From a checkpoint of a small transformer trained on Wikipedia.
Training: a variant of SOAP for these matrices, 101M tokens, 3083 steps.
Each number is 500 + 40 x the weight over its row's rms, rounded and kept within 0 to 999. Layers, rows and columns count from 0. Numbers have three digits each. The size before them is the row's rms in percent of the matrix's.

# v: layer 2 attention value, 96x96, rms 0.0647, rows 37-73, columns 0-95
# o: layer 2 attention output (transposed), 96x96, rms 0.081, rows 37-73, columns 0-95
# q: layer 2 attention query, 96x96, rms 0.0653, rows 64-95, columns 0-95
# k: layer 2 attention key, 96x96, rms 0.0649, rows 64-95, columns 0-95
v37 070:479496505474500534546548481530547411452420443494437482482516532515515557516457500492407522450492402535530540524485441535573532516457501537525512515476501542493481521564459492431454450493511488479483549516488391436471468458453481582459551457533482496547545520510500546476551485494516516519
o37 069:547483514553553462427494498508458575474576587509468517605488524499526505474530528474537496502497592484423481508500490477470498514488472433551503448495501453496516520414547494512473497499536570509571535457457536528550455545486523467553496441526511487447537450456535489559418549495504534512
v38 084:493517499514519504401486546498496460452469490538525500493462440532544519515506535569457478412508496532480452534444504565534545560525579544463461521499498490490505501516494547416490387434501463525585488499561498463577517499558493544518496477570465525521518518477452469412458510533529522504
o38 081:544473514421464468460501403496482564487475526530407474515531508478456477504479460501521480524459472396481492475513480425503453533495505464494571466509500458575512461464462536594535502479507472467412472488444515469506422491456473480467514486482534423441486526456499543576485489533454524468
v39 097:532437481483498480471408509474482518502505436493493457505543459462560500505488568408541477515589492492502470502553508496540442436498514543521519454490565577499534497480582460512479481474484508458486522491548508426495517473473497468416473472556467500454500611454454537539462437451546463495
o39 097:422566495435482496483533488517496490534538416552530510414480527498501497428479473561491506514532427525418449459531499484467462461525433456537504515479479487519479501529423489503504496502548537525441485508468444530428508492532384512537487543434507490535467406451491463452529518496451522533
v40 092:509455570455498487410491535511429499558517495503508519494495500601490466477461447479457407532440592498508403512566506469441542499510461479507493467498471450479534490534521568563485488514525497530498529432496502509495484476490589561517543565448485548509484525510554530481480522557537438488
o40 086:469494492491552537544474450497546428482463466464452529496519484442408470586491467470521531446488414515529484492447457507589505527419576487484507525485490533496488469525438484455552501492480500514504503606535484474459446500500510478467574523457482488437449478509516402489504450523515563531
v41 101:523506480507444523502488489503473475539453528498507586473479458543440496528476472598535446494496541473519456424462512475451558503562525486464573581542482432469505499496421478549519532519492459522497538426513502541597492459573543538519565575497494473456552484490476452496503486554544482534
o41 097:495454533481541528523494537497525462484479498434456471523465495483551429508516453453451515413463516531523504523500538546546482505362545478481494406528512553460521469416500541464446591502471477558452486493497502474507483565438469474520515476489512510508470560517544566496535494493431544437
v42 077:527485454536559439445587443478545527423530474561535479488472493442530481587558482497553504518433501532481541505462519541528497478494529539487440533519498450483453552430481489442478496497529553571527549530494492535542504486570446452481543532509489499513506468464508511503537419476510591421
o42 073:539464503524473491443504481526470514503420482441499454503492495572507521435458491482458515446543511504483516467585483428434424472525507498535530465463476552476527462533559575556554452508444433434421468516543491494505498449426491565526451493478567509482498548469470536459512583483481496493
v43 087:513518491485460554469573520530503465432533514568504490486509458499531532540434529529473411503418482571476451527437497531535446481506489447514465569484558484454471510508502483540515520396522449539534594523540601508490469492516484497525494445488506536557571485522475536528517466573471483516
o43 084:508445433501501451468505476553479524532481515479502472538471541485500479521511543501509555442552531404526507509554490549511451503514471551514512464501518507486528472421454487461542473460488559464446365532468474503496528450569463463513569524560553522461452525499490419459512598454474508460
v44 090:483528529502482531485540499551497410465541498481471520506529491482478555494488443495418547529490514474474572404503504505495468472509442512457537538587514465475533410523485537530522483476476543519513505530539455521429506492445484492520383512599506456412461479479512442523481444493573487486
o44 090:492460556456501475516488538522467519484485573494603465536441537537422507511493510480557464497496525583497402523486453456569468483502501507503491381419475486503477529425495475452468500574482445498550521502492486515527491531561510554465540488471455561532462500502477520564509521459462458541
v45 102:511450492489540490461607464487490519502438480520510480495432495484506527542530548549515463585471521467469447532447507414437555511529472446458457481452434559500514576483435505574474540582504535445466477547465544515508517488486451497487529486554510549449531505545513500500499530499415513559
o45 093:548534466525468536514464540455466441503539507454481423504479481527482469471487468485517559417459567505495523452536522551508444511466566453501575512583541533465419441561548501491501478474472497455560530453472517491456469464493537503615514538504450434515477504509521488497509459507528430432
v46 098:574484510477471488538550546456522528508482479430510552513502503554480526542507452608567475478588495513502430576446462490520527486575482493482466528514448540538474481506487477485497547473485566468498570599492546498560485549443518449565507507536520488465511536479448469495487447553575495515
o46 096:475527520481522559509445453501509489566537488585464465492491500520582548511542584508517557485464531478544505431559546526465511484468571463475599432468501444488489487449464591528481479476540476503477503433437472556470530522567503477485543491527534482545452539555513506496500534530472580516
v47 090:503501514500484466477526538552442509517449463427521513471470495511531522483588468427545524510487576501513526582504489483504480528467521598558497561544517464518530416532544489511510454556465567493457519492475479464494539507466492585476476561529445436530466572493454451488470405458501456509
o47 091:512510556503506489498488490448543550484542540557487495497487482473450530499419582533471509501447412511459468420520490474454454472526538468470527429449453518507523523524512536483524525544443443520565566493548461567485383497443449466515539441471505547532539490494434519518477480504519581489
v48 107:497552526492469467561455507488469499485510541518550522510483504536436473468442564482565453432509496513462453510416547487455552503523543468517482464487512474504540429500507425426461459451468436539528489459545546494533489503542487451543535510477455485452467523505393413421547509555485542501
o48 097:550516516474472562510587502455581528472521473454445485463506500478574498563469481503455472575503474500537501483551550478499547522489475550430509550465503404561511508464429542534530562508467511480410464512525476475479493502521442467488532533554557545595503494524464567518492512558494472474
v49 094:493567469476510479471494498514498538427539477508481428461524503498517518527425513540510490422518472507472530476528477548580516538476555477460576586469549533441454460530565489570511414523532496506449498483504551441436535499543527550463539553495477431518555532442526475492512503519518405492
o49 090:480458547512510511511510465488482517509470500469434545499502567429458482463614546476484524450518548520495458450438488455453460441501537589538491419484484498516537525472463493483496513483466571488492446528438465535493380480465519476545534486495473487520456423487466534523474482439499587540
v50 087:549478456445477527523444549578539501513532443502522533544489523514488468492506430564524457440473495527502481495517509464527514495465489476514476547610499514494535472567518431535549431515464485468526530555432561535469512544507451521507516501451452526497482547460427427504569464485488438603
o50 093:492538523498522480490523525464557488463550533612456490463468482456499605527484528437517535526460485418460504441499487557454505491520543557494487491428519462479509524438500552441479572460491553544465464465515498489462542463488463492490526494576548459554527489509439527501468535490501580407
v51 085:470512506447515543521419461487489510445569472462539487455524451557527498482527514592565459479537540511490497548491518436454507489482514470444492494537466549534561514530501462496477521506461528530550444515513572465569574492592467480572492569526530495478516540484521482513395431556507524473
o51 085:487500525437434441521512455487512444519446536539540498400463478438463499532511492445482523456491530492483518470529549535566492544501550556503544459534486498485507425465528564559525462479520440517433519443426463529366482520462483505467471456495428502475532522498519508501562473466463457495
v52 096:525477507425487545530465401481473554504464479461585531440512518523487489450478424517482503507502533520478561469468484473536442510432522546568442474520545524510521526528544553432549539430445511532519520492499510498517539512585512575447464463529430463491435495467485497553444455494463448493
o52 097:492477519489519466522602543551512500475438493542481522504445466411479516576508618481500503502566485470432558564602535483475534472536512462488526474473439478460489431538510502468491546570530426501461452543494457491475469444428486533489505467508498533459543530494488497477482521527445507477
v53 093:485517473480510507513593439448475466552507521456456528457500486487511490503460446518515555545506548477540425582474542449454499414473415528598521508448518508521437511450500557531457549466478503422438520559503511553459532511492459541442533507523512480509514429521516485451523520480567471485
o53 084:533551476574453477508461510522512512461503464434584482575454529503558461491496588528432498475528488485453591440450483518526504531466586414509518497466489563507526529563507433486497450562530506550516508498519484524563527520523531492504552528499437458532580557484529523463481527534471516495
v54 092:489560491508433556586459467484449487536476442479475538477550497522435496522492501514531539541505485478541525480460461499472477491525528562490513551522556521458544468482524522512514501470543508518502486505570465520518501596524558502499463514686500478462475571494513540547520415455506529486
o54 086:530475550498509526473509596482514497570567519536554493493418534497513509423536513480463481504508544576495515511483502466532485517486486421528542430435523452529498551412423433435503526577493496513495516493513497499499456537515493568542497472439523606524488481465523509514485514483412477447
v55 103:501427505562487564539519477511482414421497453551503472478490500521512465472458438503492537452517458572507590530542430529489471476495469553479475564559503453471537544515567534444511488437466486574515489475501447499472448513488447502484533506428509498551475456523568520513554408517524532495
o55 102:482566543502514480493479472555492514554529602487536558515528482570461586549527541452523493516512511452507450562524505493466551524513486459558479433428458499543466505413549515475536505499499569457512523537576504494573504545523522532529447502540531531426573517467464457444499551493530507512
v56 095:454537503464437593505396530512497459506490509542503503477481465496517485449499537530579562505475454533446472553500499421504418489469528539578514511455512484555489517524539521512512540464464480535480478478480523516555532454540490436445549548592511474589501509513571447514505425464517513478
o56 088:515480516513457385553541484490562526443548503455491515459524557467524454500521509481447431560519510397465530475515529545504546525489503488516451461498506572517547524482533466554515488519541519529452476543486457476483532604503495466530422463478518538451535497465446525518594494490470488413
v57 087:529513534496471482434583473532492428485490498563523509462452513437466537486493481488455496489486538494543471518439484559460523539540413538555519523495539373510493581525499461552501528551475581495497508529522486527481465549499492578497511491523499476509575470569553468469458548586496452494
o57 081:490476476520494510502457516470479552499527605410473459565456488477461478611471520534525495497458482467533481569558542482541424472475482439434474486549480640551509486433576514488499520489471493464522554542525526538529474470481530499485523517497473528472472536479496493506480482439514572512
v58 096:519462488488516502530505517504502509530501524451439482500511515548589491514520539458517448508545572518555481475549492472452506414472489497455558471447562474487568509515509454541468526537468476471497535570530460489507528427495496573480552571408510531526453558462451577530468486481603559523
o58 087:425498531511569474480467475530473508458519473567567510519492467553550492475507414521479559447492455492435517474490507541544519512476522491564506496506447512488486460511422547454517473519544548553464550464555479569500515529522481366439512507501484456492555442506563464443484553520463462550
v59 093:461490530515544470510539556511474530487434553459549536448485469417484530496524478509507503437433515494508572461478565492568503483472505445456414493542518557507458521491475495585524486495497536445472458494506487508488430554509485517517501396397466538522579522444436474496500567518513529502
o59 097:504416430487507513498557508546502510453495515474438432542487506550540507536512563532494480552535481517497506549516501492467516514535421590494505473474513466403491462504545570429449493490484502529561506472485450499525507424436535463483574469575489473460396449570517534489467504526491505502
v60 073:428491487479518549551570476517473574472485476522516522482499506460488508493526475517490489529436504520522532507439516500517507489495523501472408504492536558529515475526475619480543470446630444558580485546483488490478478547493423567473487448483461537500444459530486572478566512467450538517
o60 073:602496446483508522440487529525482507476479491525502511489467522523451531486465520484491515530489546475480541518511394464419514535528503543497509526441536389448460493525444430474530510520417483428486442507495463460499448441452514531520557475566473490444521545487512452523443538525495438427
v61 089:518446544527511543486426522449457421479475501576560477469533470464479447478532475482567564481478495480456475542464535501473466481499520526540490438509496471542466485517521450473511563532486539510505457535492449509549521524538512419515489564573497443482534596527493425573451507564497563436
o61 090:480533438467462453527512464512534483524534452436490491440450483487562507536504496555504423579519423502451474517594520490506456511478423479473576498465483564525513461514512577498490478499483465459444537498555458449499535455491555502493429510467543586489449493451461567484546473472452491518
v62 084:502482474524437586454536522519480422455454436537516515494500550523455490466492465528427507491599531532508527499458496490537486510515472563542483495520474508462500507496478566442445554401456545536509488546542486545502509496487511488501448509557483492588506392547523479498448475503546574564
o62 076:505520522412498448536495459504494536547509521543507528520418467511442532543502591509582486525473505438453476544550529496540476480506501391465538415467468527566448463477515462485513432549520508464520576516471492522563529547499510536462517466520516543433552541500482497501537521474438431519
v63 090:475482449493502545431502559468530505479534494489509467521509471644486474530482525487507443529438547461517501483526508485540527472478550434491521537454499482501565560485518518507453458478416465485508447478549513492557540580508535498506470537537490493495508561530427422501394416546472520489
o63 090:568525562504489483505463436510483509544506484577487457479515505445480486548485504502525527441494413493474513462453488461525466491505447486474542457588516532548494378513428492517520452518501493476493588570519517529485391497494418473485541511470529521540508476440480584488552496507519444500
q64 084:557453469449536519535534608487505500538504559554552510503501466524513463491495511461505514404448462446469500539478534587513526429500635510475520517493516466514499493519508536480551468503547505426549504475515509505467512541454473426510498495486506523511571536515582466490516528499553533405
k64 076:491390540488524458490517496542547432461454480469538472527501513501500522492451570474508537466512522524555504515490539517452450541493507450519491490551439485499467475466618496487462522554462557486596536483517586583455494542524545429483522493499522440461484482543458498425487473499556459528
q65 106:475509492516453568469447481513478456492460521561513517483438533517453558575518467446492520498514475497490495582415448574436487480518475502509487487473543506570408544487491502503467518451423449498531438491530476450434491435569513556555504567480475451511463495442454525462531441504487471525
k65 114:517537462577528539550524482483467511528550511540468458594524494474472587588563466520508583505489542562489514529520519478461500502583541507537470460423479510573484474567439483530495564497438494552481444456488505484461542482487515543457467528467455541479480472478518510584460510556491468491
q66 089:504543406533505502511547521512512471508522454552549389535522527446512470508516501577526511554541523542493476493525509557551489470524512487522468552467543551415438515575510574444574492590488470542526541484537474472549564479528506520456490476460540502503497470546512458479556452561518493543
k66 094:463501452442541489494473522506480463535455479511553572476540510542500387432486539452542478587517536496478481578526480494556452454464506494495500544554546521467453477603502483468465504513478532470554439485507500451523494511519490452501457560494518497451483590532492433460462573457479488552
q67 073:488461569553525456408510518503533465401490445504508568487472519501452477537500561414566528567481535484563539495591468348539495509465522519520507529544524533501486495481518426463538573426533454500478501523487465496556500496499511496492491477502520529543491525469482474483531487521510527520
k67 076:503596500545470474435523445457461424468497458500451558482488553524485528507500461538503517525463516480491531575514485472554473530493540480471451518531508517447526512577531560489499472505533513548455510574504545387536506474497445502455527399432523551473522540492497474508458431580499478537
q68 089:460462480491516475525466479455521554480462473479398465495524484533477479541453482515485543520464481460569422487429475514542490369510528479452497543445553504479539466463478549539435511505486459519478459534469552547438470462490519469542558491456451465487400509517460491436508494576487492534
k68 086:530451525492557476499572534470521548533475477430476469568498383468468474512493502507505514475473463521507475541534536523532510450553538565471426576512470450507551501483480488446584515507487558550512564502518543495501572525496435478463472513510455577527511442525570474485534541584532487525
q69 072:511525520475556634450480542511484499558480525437537573501525555559616464529466543488492466486527495505490524527470546524479528491448497472501584575537511528450598474528538446505467474512487498494476464459499453494533479436479460483554540549417540476454452500492473533533508488497503518503
k69 073:561442488545577466466529445436469501434407453446520579512497511501529517557511474531465487465472507521529465501496504529490537454539469471585523517460518482542445520440576453509460546527413448484515415524483473525470491532545501495518505555520520486539461428451483583460501468500469473501
q70 086:567493444548476490495554523572491496398403527524467515573523531500456517545527435452521455479491541481551537541435509501520502467516510447582494476500528465531455516549528461511458493506445403540514494506484491456423467473451494505479543452518486494549494518496597511496480447527535444453
k70 094:490494470593480496526496541407462426462462484495476453581484477516467488460525472523501491465462509452546514525496476425508474515546527525535464513544479445442501425598489455513480497465510428511498402469519547500561500535549509527464432484476481486512465468465508477503445473563515458401
q71 074:536486538480521558493536433539493424554456530423499538543495511469484521508463538461570478515528525533559470546520414508482471482451525469486509455471550507507477529451494546489497508479542458459441507511449472431501425552508459557537488469480454555535410454491502520427540483555549593517
k71 077:459531505546496554485519463499549529562466528514517557562565505462466479545484506466499488479445527428571487503491471501549485557514605542409506544527470553462461479521489470504605519455487496557515464556504519555545525488467462544486465453498410516492524533516487411471561491538536526476
q72 087:529582465514486548520538418512530507490513478560511399518477486465496575469502425527524540473523464540452454428463514481499519430481521527561525478501472531501506526612542527553534531494479479524522418514471506508533523561540441532435446435536510548499553491514494506567471455498519557495
k72 087:476529466473522502503537513460536453571615486522562464440465482474533504437500548479550546535471513527503475524560551477524541516455526523424511528511490574468475513525458481531516520509487416415465466512459487506568420488455464502501499465485557432482600546516512502551504503420516534493
q73 093:520515515498447515578547476507487585446520391514434451498468468520511522533545486545482561491493516485518461457537463479509513421546500516484493462483427465548471560494544557565483517525447524483465478478476485484467538476518459497472494430554462473573440458505469579498458485570413467486
k73 095:466461489484499417546485485529500573491517461559495460501533490571456532461497447505479528485450532530527432417560491441463471452528473525505418430519453439494582540501490414529495517454470470467476439461488486481552524511475382513444474496552472506535528540463471526478521517466483489461
q74 073:602510542440513509523421562443518587476458467565514526415491515454521500465466526483507511509482494527522581472447524552469533496498508442530572452500547502504477527484590520514462559497495464536434566436550492512470506517489455473490453497509584452481528517497500542522447487428469497508
k74 087:546505520545475575541465560443471490420514480552496522428504529492556461524531469544510494436412464487500514530450563519466527496493536431446541493571564532581496524503494491587530551495485444532457543476477515511444524583489452463501524493520439521532508508502503508501494494466521451402
q75 072:455573543490518574466483477489490528549462573466541582465500510486490503465488547463455453454540460476548493474513511483446539468483481553451443536418469509518500601504511500464536479434514531496494551547486450453486529487472509512420582545526528419499474548468494482535475544407525530494
k75 083:482524539506568508489404455530520503476445478532499523512521513546516531545509463464467511528457459509588499460515494554490510456504459570564529479431488451535487554459520494568521524539540498508519484544463511501372532476579485490568522585508521441477453485462421555487460499519467492548
q76 082:480526455515508476531439483553546439482508568479541508484463518521500446486474501489486427473470476498519482586538506567458493523510455512531541526494526462493578503541451488558537467554514446496544545452525459465529443488401428550534534575590576518511506449485505529488574535458507539475
k76 088:471465566507436484486469485559479487445441523535537504460552497538487486506517525499477525472550492429461492495485494488414520552526503501594475582487548531558514481499550433525409505580482491513519476506505499491477495399484543522542445522466485451421477477503452585474497503446510440436
q77 082:508541473546494551498544589497509555473541481469547483520496510475451484479453557565502504521517557557546523527536543478466501518566485465491569545513520516443455501586591446583506467482458502460479499487533487538572477462526472605508459466499472496511477488457513444527477463496511481387
k77 087:509499501500530478508486474531495493408470428534523567528540560528542535423441504529470523526485518545425480464519470509471533479516523486561520488496493541447454556498536506524408544525470401536602438551540490437536481542541470493515512496543521482473585487525519493474448473465444483431
q78 092:511535503511484472503587488417560445531545550562474499486456452494444544537516507465489528581558541540509511493519519490475485500400553545540535541414499475447490521567542532479455557483500513508461476529595481468512508524505550462482491521529495570466564478473495508557535522563570458508
k78 097:508565449463507502441498447457451474491507552491560461512483471462451448448453456495437488481461495550477519530462459538517541425485534531448512554493454535488486526585533569501438550457494515503543500514383444520500495490524492498489518548474553426419498586529476508523456551478504515544
q79 101:421468528549502482494448502481482452473487487522484547492460430537505527512544523494526494522479547472532475497397483493499476537512495528510511494494576447486463556461430441473438477445607538552474448513484505475433506531555576445519506483511403442557459393494493474507502499512515503539
k79 093:538509464538486483510472520484476507531492485469461400540446515561457539541537505471523482464527507485530450463474541458546562453510464531487498504489508442440494499544462503459462509406603572553456447491455456566514578472517557496450529462530443535486503477472521401506478548554488529525
q80 077:473514536449488520530562455434548445534568467580501438501500479475468494537465431470515537512530550536540463511501530479570552504486509514492480462558468503513547505478529556525499491548458466493480501474504566547565554508526475554398455471471529579499498508552518542486555429568523436441
k80 077:486528505482516428542601461535498477504494502470561506533519518447482442442509478478509575478492506490563502462507414490529563513422558518470557474519537483521508573559595550528486536523453511476549543507491548496518462514557493498474433545521560486496532514549466514521430449476527429565
q81 093:478551568566520492547412504515453520485468506522496477430463491433486496619466476482438497461541503494408549461490505549455494551486544525571492476506480549526485477555462487509454567547478444532464473496517532527458498472515548478549484518483488433476474470492425494534442465410461484503
k81 099:492518473532489469601482522460511489529540508482453474495480456419489566562547459498470484480507502506417526514538609561496496532480550529550566515530516564569530508540444476474536556485516420493435506481471441522434472517448549563520449544484436503497555507475518535563502506504477496468
q82 088:461474499552527500524493542536431481497551425545473522496518501553476527465528424535497544453456498503457497521548469501489423504531540463531491509454539482506549491573498470539513538585414456431567448466488531464509529470457548503520537459514489535511554537470530535536454577519401468435
k82 084:481486468464492551461609493570529574549503499579478451547503496538459543466463502549505530479534531588451526495505468511491385503527498455565496521497527527474500486548487519432488497476484499436506520421590466554532426474442485542518505429459512484530513529473536495469523480503439496515
q83 080:511496519536477495486455469436554509480407477535477521550478497503492496536584504468534509413466524420492454449498459453519529444554479524521509424452501426572504445417530444517493476531543510491562466507414513497470550526562567521553516505533457549505475441441492549515522490491511497472
k83 090:487518472514463448523499382494537468532571502470463445541493468550514611465545515523529588442477529515504415435529480487461476518522466478540451498497487531499573529520543478504464500533581539529483493502440505535526537565520529470512495456508461556543570453475493488538511461569533450511
q84 068:464485505512594478480529552449440553567469485478445491530498434489459526512488492570512509450514510509494430502534475604550483526527475519525446525459527451411516497487544519518492533494531518552527443507566493526507617459558524491419544537515519457484422481506528462491464536544466477513
k84 078:509467568480506450567567459544492528536510452466469501546536455571472490473523513454492433548493400524513517493539525498495551470513472549492507532524516439401517526449498474472536531491558553466552524542471463532527527516549490414519514538470455541556457497557496433468494576500508438558
q85 083:496533472499540426547539481481520535493512489522481480524422490483490571474500481396506469463497496439497417401520511483521492507466525500526480607556484516449588507557547434483492506474536491521473485536509444502589486522461515507499527473593503496485525444469503483574429495512522428489
k85 082:501500541472582508458554515502516545543527485557526532469394494525533483411520549484492560468461519457453564530528536533521488434479500515457497567511461504417505436512534514498501449451537509427467528549443474477540492452432525491516532493429585424445524463472518507527486529457489511502
q86 097:480509551571523472576505434502486511457515515455435465508452413527499572528480488529507506534545466539500492494551483420473521531536514570520502610462510466448519532582496454498474584450516399534481476497491514531497518449450563530428501537532461526494515490506501516520458475561474538475
k86 087:544564533464486451515544460483459530577512505508522453498583461463469480452441477544408414499534415542474543472458543499500515465486529573460478566483499475452539520547443513524504499536580485478473478561492536498567461506486443477474494552456505483477549549497467452553542527483475547457
q87 088:480507505553544491464454532492528492509464477522532574515416501401505500504506625428499460542484469558496507570431554538524422439502534499418479542525469490506444527411498519466552508530449480524516553526483538455464499475481497501528491516508522539510448498494512444509485542436541547540
k87 081:521514585554524533513421522428482552491432516491498527480480492547448519511471574532524541475516520520521455503490517501521444416494538455503485549474500533558520481520613489580451531545483492492541507446452457521416541453561476472495486581465463506561446479471487461456485447489482471535
q88 079:549494533415504507513480484521474549463469487490540547479533453501454461455464547543502460558525482528490492600519540527479471571476439456501539471551546521522491445504554479605505498479435577511506517480486424456539491565473511532517469471594518481436559538473495556479531532493508549447
k88 078:542494520544433464503459538547554513454433497468554565473521485506445472548489480505453488507490523442540553492529433507442501496571523478453489457522532486554436516474446500554475516586541412546465461531497459505455468484464508516587518520558496487548534442532487507440531503435509436435
q89 083:550535510508607545495434516531490557521497503479565487514502526519586529458539505464499576486510501523520534466520510536551465453434559474507527508543422551496499473487507503434547454477465541424493512551502552475553466439458503470443599504534510430438548540533532481539519520490501561498
k89 085:479473535443530557463405531493515555501451478528568586505476521555614498538484496465480537511421559474529546450477501517550534492466515490469512527514449505537514428432471496488520407514443523462494519512471526493425444523500495454497505513489537466553481539470506571502515517521425477563
q90 074:479431524524505505478517536476493450458502503488414526525470489507542580445438424514455487466478556486479470538474516552560559569470514455438514480478503507493479502466514541498444570387481465533499540426504417486476598536543470569503520466502426519526481510510515537480498468489457477467
k90 080:562524539477491499559586522531440500522557434486460479466462503502437515479513525514545439465500468549478536487464505584543483474474525487515559455484445491506502492431486490520503535468427531505467504447511511511572565471552420480431474424526479598506497571542548478500529485509490512415
q91 092:492529501528516478539497453389491479525517537425513494521482604468511582498499538471508487489448554478516492497478468481491465555485525522462523488460434451501444512537571525590514528476455459460465509538525541465524515464570625464452506489527522491520496499520487508559415453532461502565
k91 085:500559528507525507558516510480483554522544528547510448570533552425520497445470457479513546525483498478468407508413452481565455470465517494502537547550445427495514508485521554567486521425524526457467546478403555488489477448521462484512496563465468467577549526481520557504470483523492493559
q92 095:457489458498447537509525515436492446462542513477487442495570463477431532517517447506483521449526434539524577531525575514492540430527507522479489492545504490534534508482520504469427564527588410480529490462527501550484499501431509556489522548412469546483497522508566534469406468538539463486
k92 087:496527499519583506520543542458474436522492526499557383496495513460519510501534488502506451500490526543545502447502552518486519535471535509531494490478532494408503452550609497481613520556502540547517543512554490535575453452449477481454446530545530520457550479542461500499420451477496464501
q93 090:479487531546545506457478500506438489493479445536523541446463480605504485477519532510459466497510570497551533414478472509506500481526455444508575443438572479535426498522489542459447549481456503501547566489494444479531476543425542498496473440488540427446445479464446469519475521442439501477
k93 089:456520505559459552473449529479523504497446431546527509510458481568494481498551501516473482525475505504488591524451450494491620421522508446527505453545577528538471578504515461489452474478551512515495498491527571533483569504552445529509439483426424522478533510453499569465493460511454493486
q94 082:497509445463563492517483546490477613536531545503550539521481582481555461442457544496554489533569479555484529521505506460487505531563505498518439535502532482426501488445507495516464463484500509486423485530457454506510491542426513527478559526429578468511538553555559464501484514403491555472
k94 085:541476494458537558456477627499488550474495477543497553494503547458553499487449504449489494574492502435450510493487494517470479515519458458448466545435521438473462543446535507423473539516459513469503486504506519441442529494544527413558550490469512424497512472525430483442422476448455498503
q95 073:579474492529481474476528533504524465492477438499492468603550511514490517581571515481542476512535511552457502495468482484429493490577467495542439513473465501462529536529466560538439479557481420522474496509491502453520517460512474499540528461519430530573550410528526530460555528554577431489
k95 082:537540426499493504513528563450504587470545508481447470509470503450468537460541502519495487557478506501484478471521541474539484479487576462527469594464430532410480460584519494430525478462432536466433457517524458534497498543404488497475495470477528521465515516510539421538511510531531525415
v64 084:525567471485432446469471536468552409496540525495497579543476486450482514478537478512616471457520460475516477456506444507483535527522525550491553494554557556464450443533520450505502505557515533469455533426522550473516504552580527534439504573554507441473477481511486513490450521561474484493
o64 097:475469560508559575484560546528490560492501465506468528483505459527503523465435529535440543545513533554517439583488528540503428478519485554475447595455450480476544563441544485508495597532419489546507503482494479492494543432470404514545510487515469538552466493502522497506538470502480472461
v65 102:463502557506538529491498501536431503491514479472492480531478504470522491508561541421514475525454472483542441589568510466443535435470480445466434469496463507536507514573555502537433472546586494529515524490457406557512413527498448507493525470498498574507473561520556570485534513456456499528
o65 103:602575421481504555476472487464474526523490574452465493529594539449482491570471450502514473546542485528516511481463425507547500486449505497510533543472546437505457541486487560544539500445468492458473511530546551445494608496546495493529523555477503529467509546511448439506528534513549508551
v66 113:448529496498498470562567509431540551467439453467530508503517515566478505566501477486460487487490447517546461554468435501510495522483476443487529524406466582502519503514457494483479461438545587453433551510476515493529511550510519442508510574523492467507567551546502467461473464472469494384
o66 125:583484476516494504373544532492517472496537536570461527488452467433470533447467555511563543447481517520494525476544508450422472496532478502522548489525529481518517468511598530505509523530514455478519483475466534491515484473472523562541445461498520552548392493443537512578453537462523469551
v67 101:518540485503485476512457466491519469506517498509495551531510472481508502498504429539475437554528575392515509485421480476453452471535511568477574538537543500500580459495460510523589566424467633456503531480535547529491480455493489503545499525544500499526509436484504483516453529458463438466
o67 102:442453458461461503551595537537526446486503512490552505470417477484469480581542560443475549453504500589486488533564593568521476520458543515522504450477429530483484506506554483421476538563490459519524450498445449446463507539536522470461510463495479523488477493529494458560497491483482496559
v68 105:488523548468428538484501466474480482518462516431452520508374510454470594527492553488517546548447497541459491461559511445505429411572483481467512450537518452517582507527455501483539503455574499488562509465485509507470442499542477532502473484467534440438522463561477500509528503448498475519
o68 115:504486484511518480395560506538462488426529518478529532542527508472518406514492443487473450468508505459474452551490484498586525565414509518551524509490517491434504492477546492485456557484430491559459420501521504446539567518573414443494484486490511518510418539457521465500511516532462486446
v69 091:486516472470480517500525507509511528465540548492520490562447466452509546488477590466467511456567459430522553449492456441520546550509517500481470548547540567541468565518447606550545483512458488529466399532541450481504539558470491508496546460470495478504457469421565474520491526453533483554
o69 093:477499551484479517577422509461508479487527552532583429512554511494481461542488439476523559550511564507470496572475519547523499540471521551552546518575515492484456448485482460476455484490488483420553527520491526526480414507500547492484541490536439538516556548518531490503565422542543444427
v70 099:520500492486473420510469504507503546548438569535531565533521523468437544493497513537488509534482495475530446483482492532574505696449523544500545475403475560475511511525497422534485483464513470475469547483522502549507500430491520477539551476485477527463506501508478511448554525526473470497
o70 104:480497497506487541494555565519553523419563470529488426413464509492519491497520466506516538513478449501513477568537581496421506407525452531455420578509519501498545518468539533532524562513496520545479418500533513470458491506498474519487420576517566480515470455501490548520432500502572486491
v71 090:534406548514511533518540523441485474481481419558555501568456492474494460476425447464570448509548498533507466528467563558506515523562520487497501530516485560554518502461468547526513480461473504512520456554557538534494518514429473567529488556509486529495521571547477458556519494571552523589
o71 098:480580419470437477500491439518503456561538486530461555467504532546515535514571546522420591516483509551497578501569472500421482552476503507535524458513515462502451486522468489446549520473521542446528487469508423491509489503482527457537583477581537532545523530455465559506515546498494466532
v72 112:491551520473527475514458537472476469499480584568507478514552500456513545510464588489445508443508475479464498469586518451560554503481455474451470512457520587547481482527481465548503538453502457467496456484457493521488462447560504493581486472456518535491495587600489461464553512582497513444
o72 125:542471429504491508479520505561527508458514449509471432477556517493482447509502414443566472544484457413486451571475468489469449531524478564571485539533545431453540513514558478529528448473532541493471485558536512439479541450500539510485490556485500492493426396500501483537477500445546453527
v73 108:492521491462528543515464504505546556461551470443524498442555465538514540523576502519521408457460449510542493568472470476506492459472531485600461495523531507489418477478453572454496536457522524514577532485473469494542484538534507580452484479566544510550527496487406547507426478525487459468
o73 128:585485512520505459472506445454465564577418512419509530545497487492503489512422614518492549491563545492495513442545501494504443493545525488462476581525448512495589453507548516519525441533483494537475468522409508527467510507458476448511550506518478485497484513550536493462521555557512562523